config.toml
d_mlp = 768
norm = "layernorm"
attn_scale = 0.177
init = "normal"
init_std_o = 0.00901
lr_mult_o = 1.28
lr_head = 0.00969
Each number is 128 + 32 x the weight over its row's rms, rounded and kept within 0 to 255. Layers, rows and columns count from 0. The size above them is the row's rms in percent of the matrix's.

# layer 2 attention output (transposed), 192x192, rms 0.123, rows 91-95, columns 0-191
size [ 85  95  90  96 100]
[[101 146 133 129 133 173 116 115 157 164  66 183 128 149  74 118  81 114 210 118 117 130 171  98 157 122  87 153 132 230 154 146 188  91 139 106 121 128 125 132 172 118 126 157 116  89 130 197 153  94 130 156 190 173 134 110  79 102  93 143 145 142 135 122  84 145 186 118 154 142 166 146  91  97 136 155  97 148 137 139 152 157 149 106 116 122 168 166 145 140 144 115 112 164 169 214 189 176  71 158 125 155 135 132  84 165 164 112  99 111 104  68 128 171 137 116 140  97 148  98 163 151 176 112 119 187  78 124 122 132 143  68 153 192 105 196 190 118 135  94 120 153 128 163  82  63 105 138  66 160 127  85  97 117 151 166 116 127 101  92 132 131  83 110 122 144 147 132 170 143  76 160 125 103 142  97 129 143 104 144 119 134  98 132 105 144 146  98 176 112 171 109]
 [106 121  99 123 157 121 134 135 133 160 164  92 127  89 166 163 113 108 112 127 100 103 146 125  83  77 190 138 110  94 166 177 113 152 137 125 117 118 171 134 143 154 130 113 177  96 149 117 133 144 134  48 103  99 127 121 164  87  84  92 123  71 109 107 141 170 149 109 175 124 112  88  96 138  57 131 117  82 129 136 123 145 173 164 117 140 217 125 160  96 121 223 160 126 144 120 107 140 126 146  67  74 128 114  67 128 168 119 116 165 104 136 119 138 103 187 152 145 121  77 122 125 179 137 118 131 124 120 160 171 129 156 159  44 103 123 141 117 163  81 145  96 142 122 127 144 145  97 188 150 186 166 134 124 106 111 123 129 214 115 121 124 139 139 179 126 130 110 145 151 112 146 139 174 136 112  77  70 156 196 136 189 151  79 184 173  93 139  66 104  73  82]
 [117 119 164 118 119 119 200  83 175 113  89 157 126  97 140 116 135 113 128 119 135 111 158 126  94 102  85 111  72 126  90 141 156 147 145 155  95 166 149 192 114 122 114 144 189 105 129 131 127  83 133 135 122 192 122 131  64 117 115  66 184  91 102 119 148 110 111 186 121 144  99 152  79 138 127 155 104 140 126 112 139 107 158 146  67  94 145 137 126 183 142  91  79 139 151 117 103 175 112 134 153 139 141 108 131 110 124 123 166 188 133 172 128  60 132  66  99 190  92 139 101 126 174 146 112 112  99  62 189 182 164 137 125 142 140 107  96 103 122 121 106 120 111 168 147  83 135 144 120 157  82 126 122 122  80 100  52  95  87 159 115 128  90 114 164  93 152 148 112 136 129  88 163 113 104 185  84 179 115 187 143 143 203  34  99 130 154  51 160 125 162 120]
 [152 125 104  66  91 114 217 135 113 138 159  90 136 138  88  98 123  99 169 101  80 108 133 117 154 110 202 106 137 108 109 159 170  34 115 177 143 160 152 127 134 147  63 125 171 132 122 136 121  86  79  89 126 149  94 152 135 154 123 133 130 161  87 103 133 117 155  95 170 121 147 103 120  81 109 117 126 136 142 137 116  88 123 101 162  88 112 125 145 118 125 137 115 153 145 171 115 180 132 147 115 155 129  81  82 127 138 113 154  59 102  94 116 155 176  68 100 131 139 107  94 160 147 153 107 132 116  79 147 146 136  91  97 132 170  78 167 117  70 173  61  92 169 139 189 161 114 118  99 119 117 106  87 155 127 143 100 182 102  98 110 165 180 119 136  63  82 111 100 131  60 169 126  62  82  93 179 164 150 163 115  83  92 129 135 170 184 171 154 124 156 164]
 [182 161 139 102  94 122 132 155  90 112 147 149 154 119 130  99  81 112 155 128 102 136 128 162  85 116 141 116 100 111 140 132 120 166 170 131 152  90 177 193  50 124 108 176 143 208 144 138 117 186 187 166 131  93 102 165  74 128  99 174 165 116 104  95 179 162 117 158 162 180 115 122  84 105 104 101 138 106 154 130 141 163 103 115 101 196  79  92 144 134 131 157  44 137 142 119 146 105 138  91 122 123 124  98  88 108 195 116  60  70 140 127 137 101 101 120 107 107 134 111 119  94 113 142 181 139 110 120 197 117 105  93  92 100 168 122  64 157 143 128 148 115 106 153 152 149  93 121 114  56  81 129 138  96 147 130 111  53 134 139  81 129 113 103 160 104 159  88 165 104 119 119 121 100 113 145 162  91 162 102 199 181 164  83  89  73 103 143  80 126 109 120]]
# layer 2 attention value, 192x192, rms 0.0746, rows 92-95, columns 0-191
size [ 91  93 102 102]
[[135 182 164  98  90 159 173 107  90 137 127 195 118 109 134 100 129 144 119 153 163 147 128 134 148 139  95 137 106 199 121 115 140  90  97 100 110  98 115 118 109 121 125 126  67 161 110 171  25  91  49 139 118 124 155 136 120 105 163 170 138 114 162 149 152  90 130 168  81 152 124 136 181 150  80 154 123 107 122 105 108 111 151 104  99 155  79 106 150 167 122  79 135 146 105 138 176 131 107 111 131 157 140 136  78 131 135 146 140  71 161 127 156  94  93 102 111 143 118 206 169 102  67  70 172 149  93 122 101 134 190  71  63 148  66 132 133 108 153 120 111 166 100  92 164 135 122 117 152  94 128 147 147 144 136 190 154  76 162 147 156 172 153 120 101 121 103  87 161 139 114 130  76 132 122  99 163 145 111  71 159  54  85 104  97  58 149 143 179 129 171 159]
 [129 144  99 119  96 119 105 167 117 122 151  64 160 149 152 100 122  87 179 202 107 183  82  94 148 140 139  98 161 112 134 139 162  83  63 181 197 106 155 107 134 109 148 138  69 134  98 125 119 167 189 116 126  89 139 164 138 115 102 165 107 160 154 195  70 136 159 100 139 139 121 137 151 121 213 105 140 101 152 146 110 156 132 140 167  86 112  97  80 138 125 125 149  52  85  70 130  65 137 115 111 162 131 124 140 122 114 154  86 200 185 127 178 146 115 174 139  71 158 123 104  99 115 119 139 163 118 165 117 118 141  84 120 161 122 120 147 159 136 206 120  61 105 121 118 165 134 102 169 154  95 131 121 150 148 120 125 164  88 113  84 113 172 154 121 174 152 122 153  93 115  64 149 157 155 129 203  78 154 113 154 149  76 139 168 137 107 179 127 148 120 122]
 [145 111  78 159 105 145  68 117 165 100 111 153  80 103 132 180  93 125 128 142  86 186 121 113 131 106  99 173 131 126 162  90 166 198 147  96  96 164  84 108 147 156 166  91 138 143  86 166 111  92 138 137  89 117 134 154 143 125  98  73 151  96 117 104  83 144 151 163 100 143 172 143 129 148  87 111 146 149 132 116 172 145 154 187 108  95 108 133 162 178  88 136 139 106 105 116 131 112 131 110 181 131 143 147 166  55 145 123 129 175 108 144 118  93 104 164 141 110 157  87 128 150 106 108 160 121 154 193 124 128 172 149 153 145  80 150 107 143 106 144 131 201 103 152  85 121 209  77  94 119 119 129 168  67 134  79 112  85 142 138 148 103  66  49 118 164 143 149 145 121 184  97 130 194  94 165 100  94 184 103 125 187 149 136 140 112  85  55 164 149  75 114]
 [122 101 115 130 156 102 132  94 103  97 101 117 114 173 150 135 135 169 137 153  72 142 115 103 132  95 125 133 118 120 172 107 151  83  83 107 149 199  99  67 128 156 152 117 115  53 111 117 105  91 113 145 133 123 153  69 136 155 101 133  93 113 153 168 147 137 145 116 104  56 153 189  92 143 183 117  60 149  96 128 116  87 149  99 112  64 157 113  96 145 128  76 150 124  90 136 120 105 101 121 122 159 168 109 136 174  90  66 171 213  74 122  99 127 156 147 132 168 102 162 111 101 125 180 130 109 161 140  66 117  88  62 156 164  91  86 148 120  63 117 127  87 148  96 140 119 171 101 161 189  95 143  52  85  97 120  94 146 155  92 136  94 145 143  75 125 126 158 104  70  90 117 152 146 104 131  76 130 142 166  95  69 106 128 132 123 134 124 195 111 101 110]]
# layer 2 attention query, 192x192, rms 0.0902, rows 96-99, columns 0-191
size [102 111 108 103]
[[107  94  87 140 172 121  52 159 139 185 116 159 150 101 147 101 187 119  86 121  90 116  78 179 182 177 121 136  94  86 127  60 171 109 133 111 112 124 116 102  71  72 158 136 181 133 124  66 102 116 154 122 129 143 159 134 120 148 124 132 150 161 160 116  75 112  77 126 133 158 212 112 120 182 169  84  77 100 184 146  97 190 152 137 179 161 130 125 165 154 133 150 133 138 138 196  79 103 177 132 166 112 120 104 163 113 150 158 107 133  93 174 113 101 150 163 141  47 126 147  94 111 163 153  76 143 135 131 154 115 140 145 121 125 138  97  96 120 175 179 169 124 129  70 105  80 112 217 165  87 137 139 111 153 117  88 104 116 132 109 134 136  99 161 125 131  86 114 160 103 155 118 139 182 150 143 105 108 116 156 108  80 156 146 136 127  92  65 143 108  89 116]
 [135 156  99  30 141 162  41  62 163 106 120  62 158 138 170 188 166 131 118 136 131 113 131 129  90 136 135 121 100 134  93 142 146 116 100 168 104 109  77 164 124 112 127 185 128 146 191 178  93 163 153 130 105 137 139  85 110 121 155 158 189 113 140 121  59 139 133 181 141 131 134  94 100  72 155 118 100 107  96  98 140 104 136 221  88 134  94 166  66 116 129 182 116 144 165 115 130  85 158 131 102 109 136 147 129 116 134 155 136 170 124 168 146 161 128 119 105 183 111 132 128  82 137 143  68 125 133 128 154 157 156 151 153 133 134 112  97  79 103 127 120 131 100 141 155  86 113 106 158 157 204 124 151 149 159  84 158 115 109 155 147 185 133 193 148 129  95 148 149 123 170 147 192 104  89  89 137  73 100 122 116 121 191 132  85 182 142  95 116  75  89 144]
 [113 123 100 179 140 112 115 146 114 113 169 115 124 159 136  44 113 172 109 132 168 121 181 137 117 119 106 166 122 103  86 127 114 138 121 107 177 101  29 148 113 103 122 124 107  62  71 120 103 142 182 106 120  90 151 124 180  87 175 106 178 103 148 120  75 121 104 152 134 140 172 132 166 184 135 148 176 137 127  97  83 154 139 101  78 143 106 141 137 134 130 133 122 115 150 145 129  87  54 164 151 111 120  72 129 106 174 127 127 160 147 164  77 110 126 119 112  90 124 157  76 185  93 168 188 172 149 223 108  86 117  58 143  88 115  99  95  66 126  59 140 117 181  81 117 136 156 141 159 113 150 139 160  89 170 120 166 128 129 130 136 133  96 153 131 138 155  66 122 116  85 111 140 169  91 137 117 145 151  74 167 141 209 150 123 126 134 103 158 114 139 139]
 [122 136 137 124  69 144  59  64 155 183 157 217 137 159 101 137 146 106 235 131 114 166 100 123 126 124 100 106  68 117 136  96 133 106  98  94  90  98  81 135  98  85  76 122 162 151 107 139  99 124 129  99 113 125  68 130 159  90 143 113 170 128  83  36 155 123 164 127  64  84  80 101 159 156 147 185 139 145 101 118 152 161  99 159  97 105 147 150 117  90 141 161 139 182 156  79  90 140  73 104 116  73 136 108 175 130  82 105 158 135 126 156 191  77 147 151 122 133 140 210 116  94 110 126 138 142 149 166 122 124 192 138 158  88 148 156  94 128  89 131 161 132 132 134 118 145 142 136 161 114 111 126 119 158  91  92 121 132 141 106 131  81  84 100 131 156 158 119 127  93 175 148 140 125 127 120 109 133 130  56 106 123 156 138 128 143  82 143 115 198 178 149]]
# layer 2 attention key, 192x192, rms 0.0873, rows 96-99, columns 0-191
size [107 104 112 106]
[[109 146 131 170 172 143 125 144 159 138 100 130  98 124 135 176  87 109 168 157 114 156 125 110 127  69 162 151  95 139 133 104 197  91 113 143 126 153 162  92  93 135  77 163 136 136  75 124 107 153 124 122 178 161 117 137 138 112  95 128 126 151 134 193  87 133 172 102 132 134  96 117  98 146 137 172 132 126  89 157 127 116 123 129 228 197 165 182 151 144 107 169 185 139 143 136 205 136 132  91  92 139 140 130 138 129 133 105 123 167 136 142 128 113 163 176 117  80 131 158 171  67  77 144 133 137 102 158  82  90 136 103 149 108 125 167 171 117 134 131 149 124 143  65 156 200 171 144 105  69 105 196 166 104  99 107 142 148 127 138 128 108 122 195 100 165 147  67 104 148  71  96  76  34 115  47  96 153 105 164 126 129  87 122  91  91 129 116 128 168 128 105]
 [108 135 138 148 164 142 109 148  84 116 103 143 109 115 156 138 150  64 158 152 126  79 148 179 105 109  94 197 118 150  89 102 129 115  95 126  95 133 120 142 146 141  87 109  97 106 140 151 130  64 135 114 137 121 117 124 146 230 122 144 123 129 164  75 203  95 139 119 130  54 120 130 112 115 116 146 107 118 139 181 122 142 102 113 134 111  78  99 111 105  96 153 142 163 124 137  83 186 117 129  89 174 151 117 102 125 122 107  71  83 103 109 159  96 149  76  56 153 122 121 127 150 109 129 227 121  91 139 136  75  61 131 116 109 106 118  73 138 141  88  98 135 152 166 138 110 103 133 105 124 148 111 120 187 128  70 117  87 168 135 129  62 105 181 157 134 161  78  81  98  41 115  91 192 114 150  65 133 160 139 136 153  64 101 158 110  75 112 169 159 134 121]
 [133 140  82 134 166 154 101 133 141 113  95  75  75 126 118 155 113 107 179 177 160 122 119 127 112 130 159 170 173 130 166  70 151  76 180 131 201  66 143  57  95 158  73 149 129 162 116 115 115 165 143 162 155 111 148  81 134 120 131 154  85  75 145 123 153 170 113 121 108 170 124 125 164  88 118 166  94 131 126 105 108  91 187 115 151 125 159 165 131 108   8 138 153  48 127 165 168  86 125 132  65 160 127 129 158 141 145 122 107 107 135 163 152 132 139  96 115 123 108  49 110 103 108 116 146 130 140  70 108 111 178 132 165  98 165  64 113  95 182 134 115 153 113 110 106 117 130 159 146 123 166 108  82  95 125 181 106 127 123 107 177 161 192 143  92 128 158  68 168 175 135 123 121 164 173 163 127 123 114  91 122 128  64  95 129 155 103 149 127 145 152 143]
 [154 206  82 125 139 159 107 109 200 103 115 143 142 127 127 156 128  99  80 163 138  52  88 155 170 154 124 182  96 130 127 128  82  97  91 195 160 148 136 146  93 140 163 130 102 109 133 112  95 105 124  90 148 104 119  93 142 141 182 170  93  86 139 198 159 175 147 152 162 115 157  97 112 112 132 111 129  86 131 201 113  83 143 137 177  95 159 128  91 121 158 134 173 149 139 153 133  56 164  90 125 133 102 105  87 134  93 193 149 142  91 131  94 124 201 132 105 156 126 122 211 135  91 132 119  98 149 139 124 122 141 188  81 128  96  80 115 168 135 120 127 131  94 162  74 132 104 133 148 141 104 150 159 126 132 112 136  63 143  98  40 159 122 206 134 140 116  99 124 139 144  88 125  81 169 151 117 101 106  88 109 152 181 120 104 140 127  85  98  70 140  99]]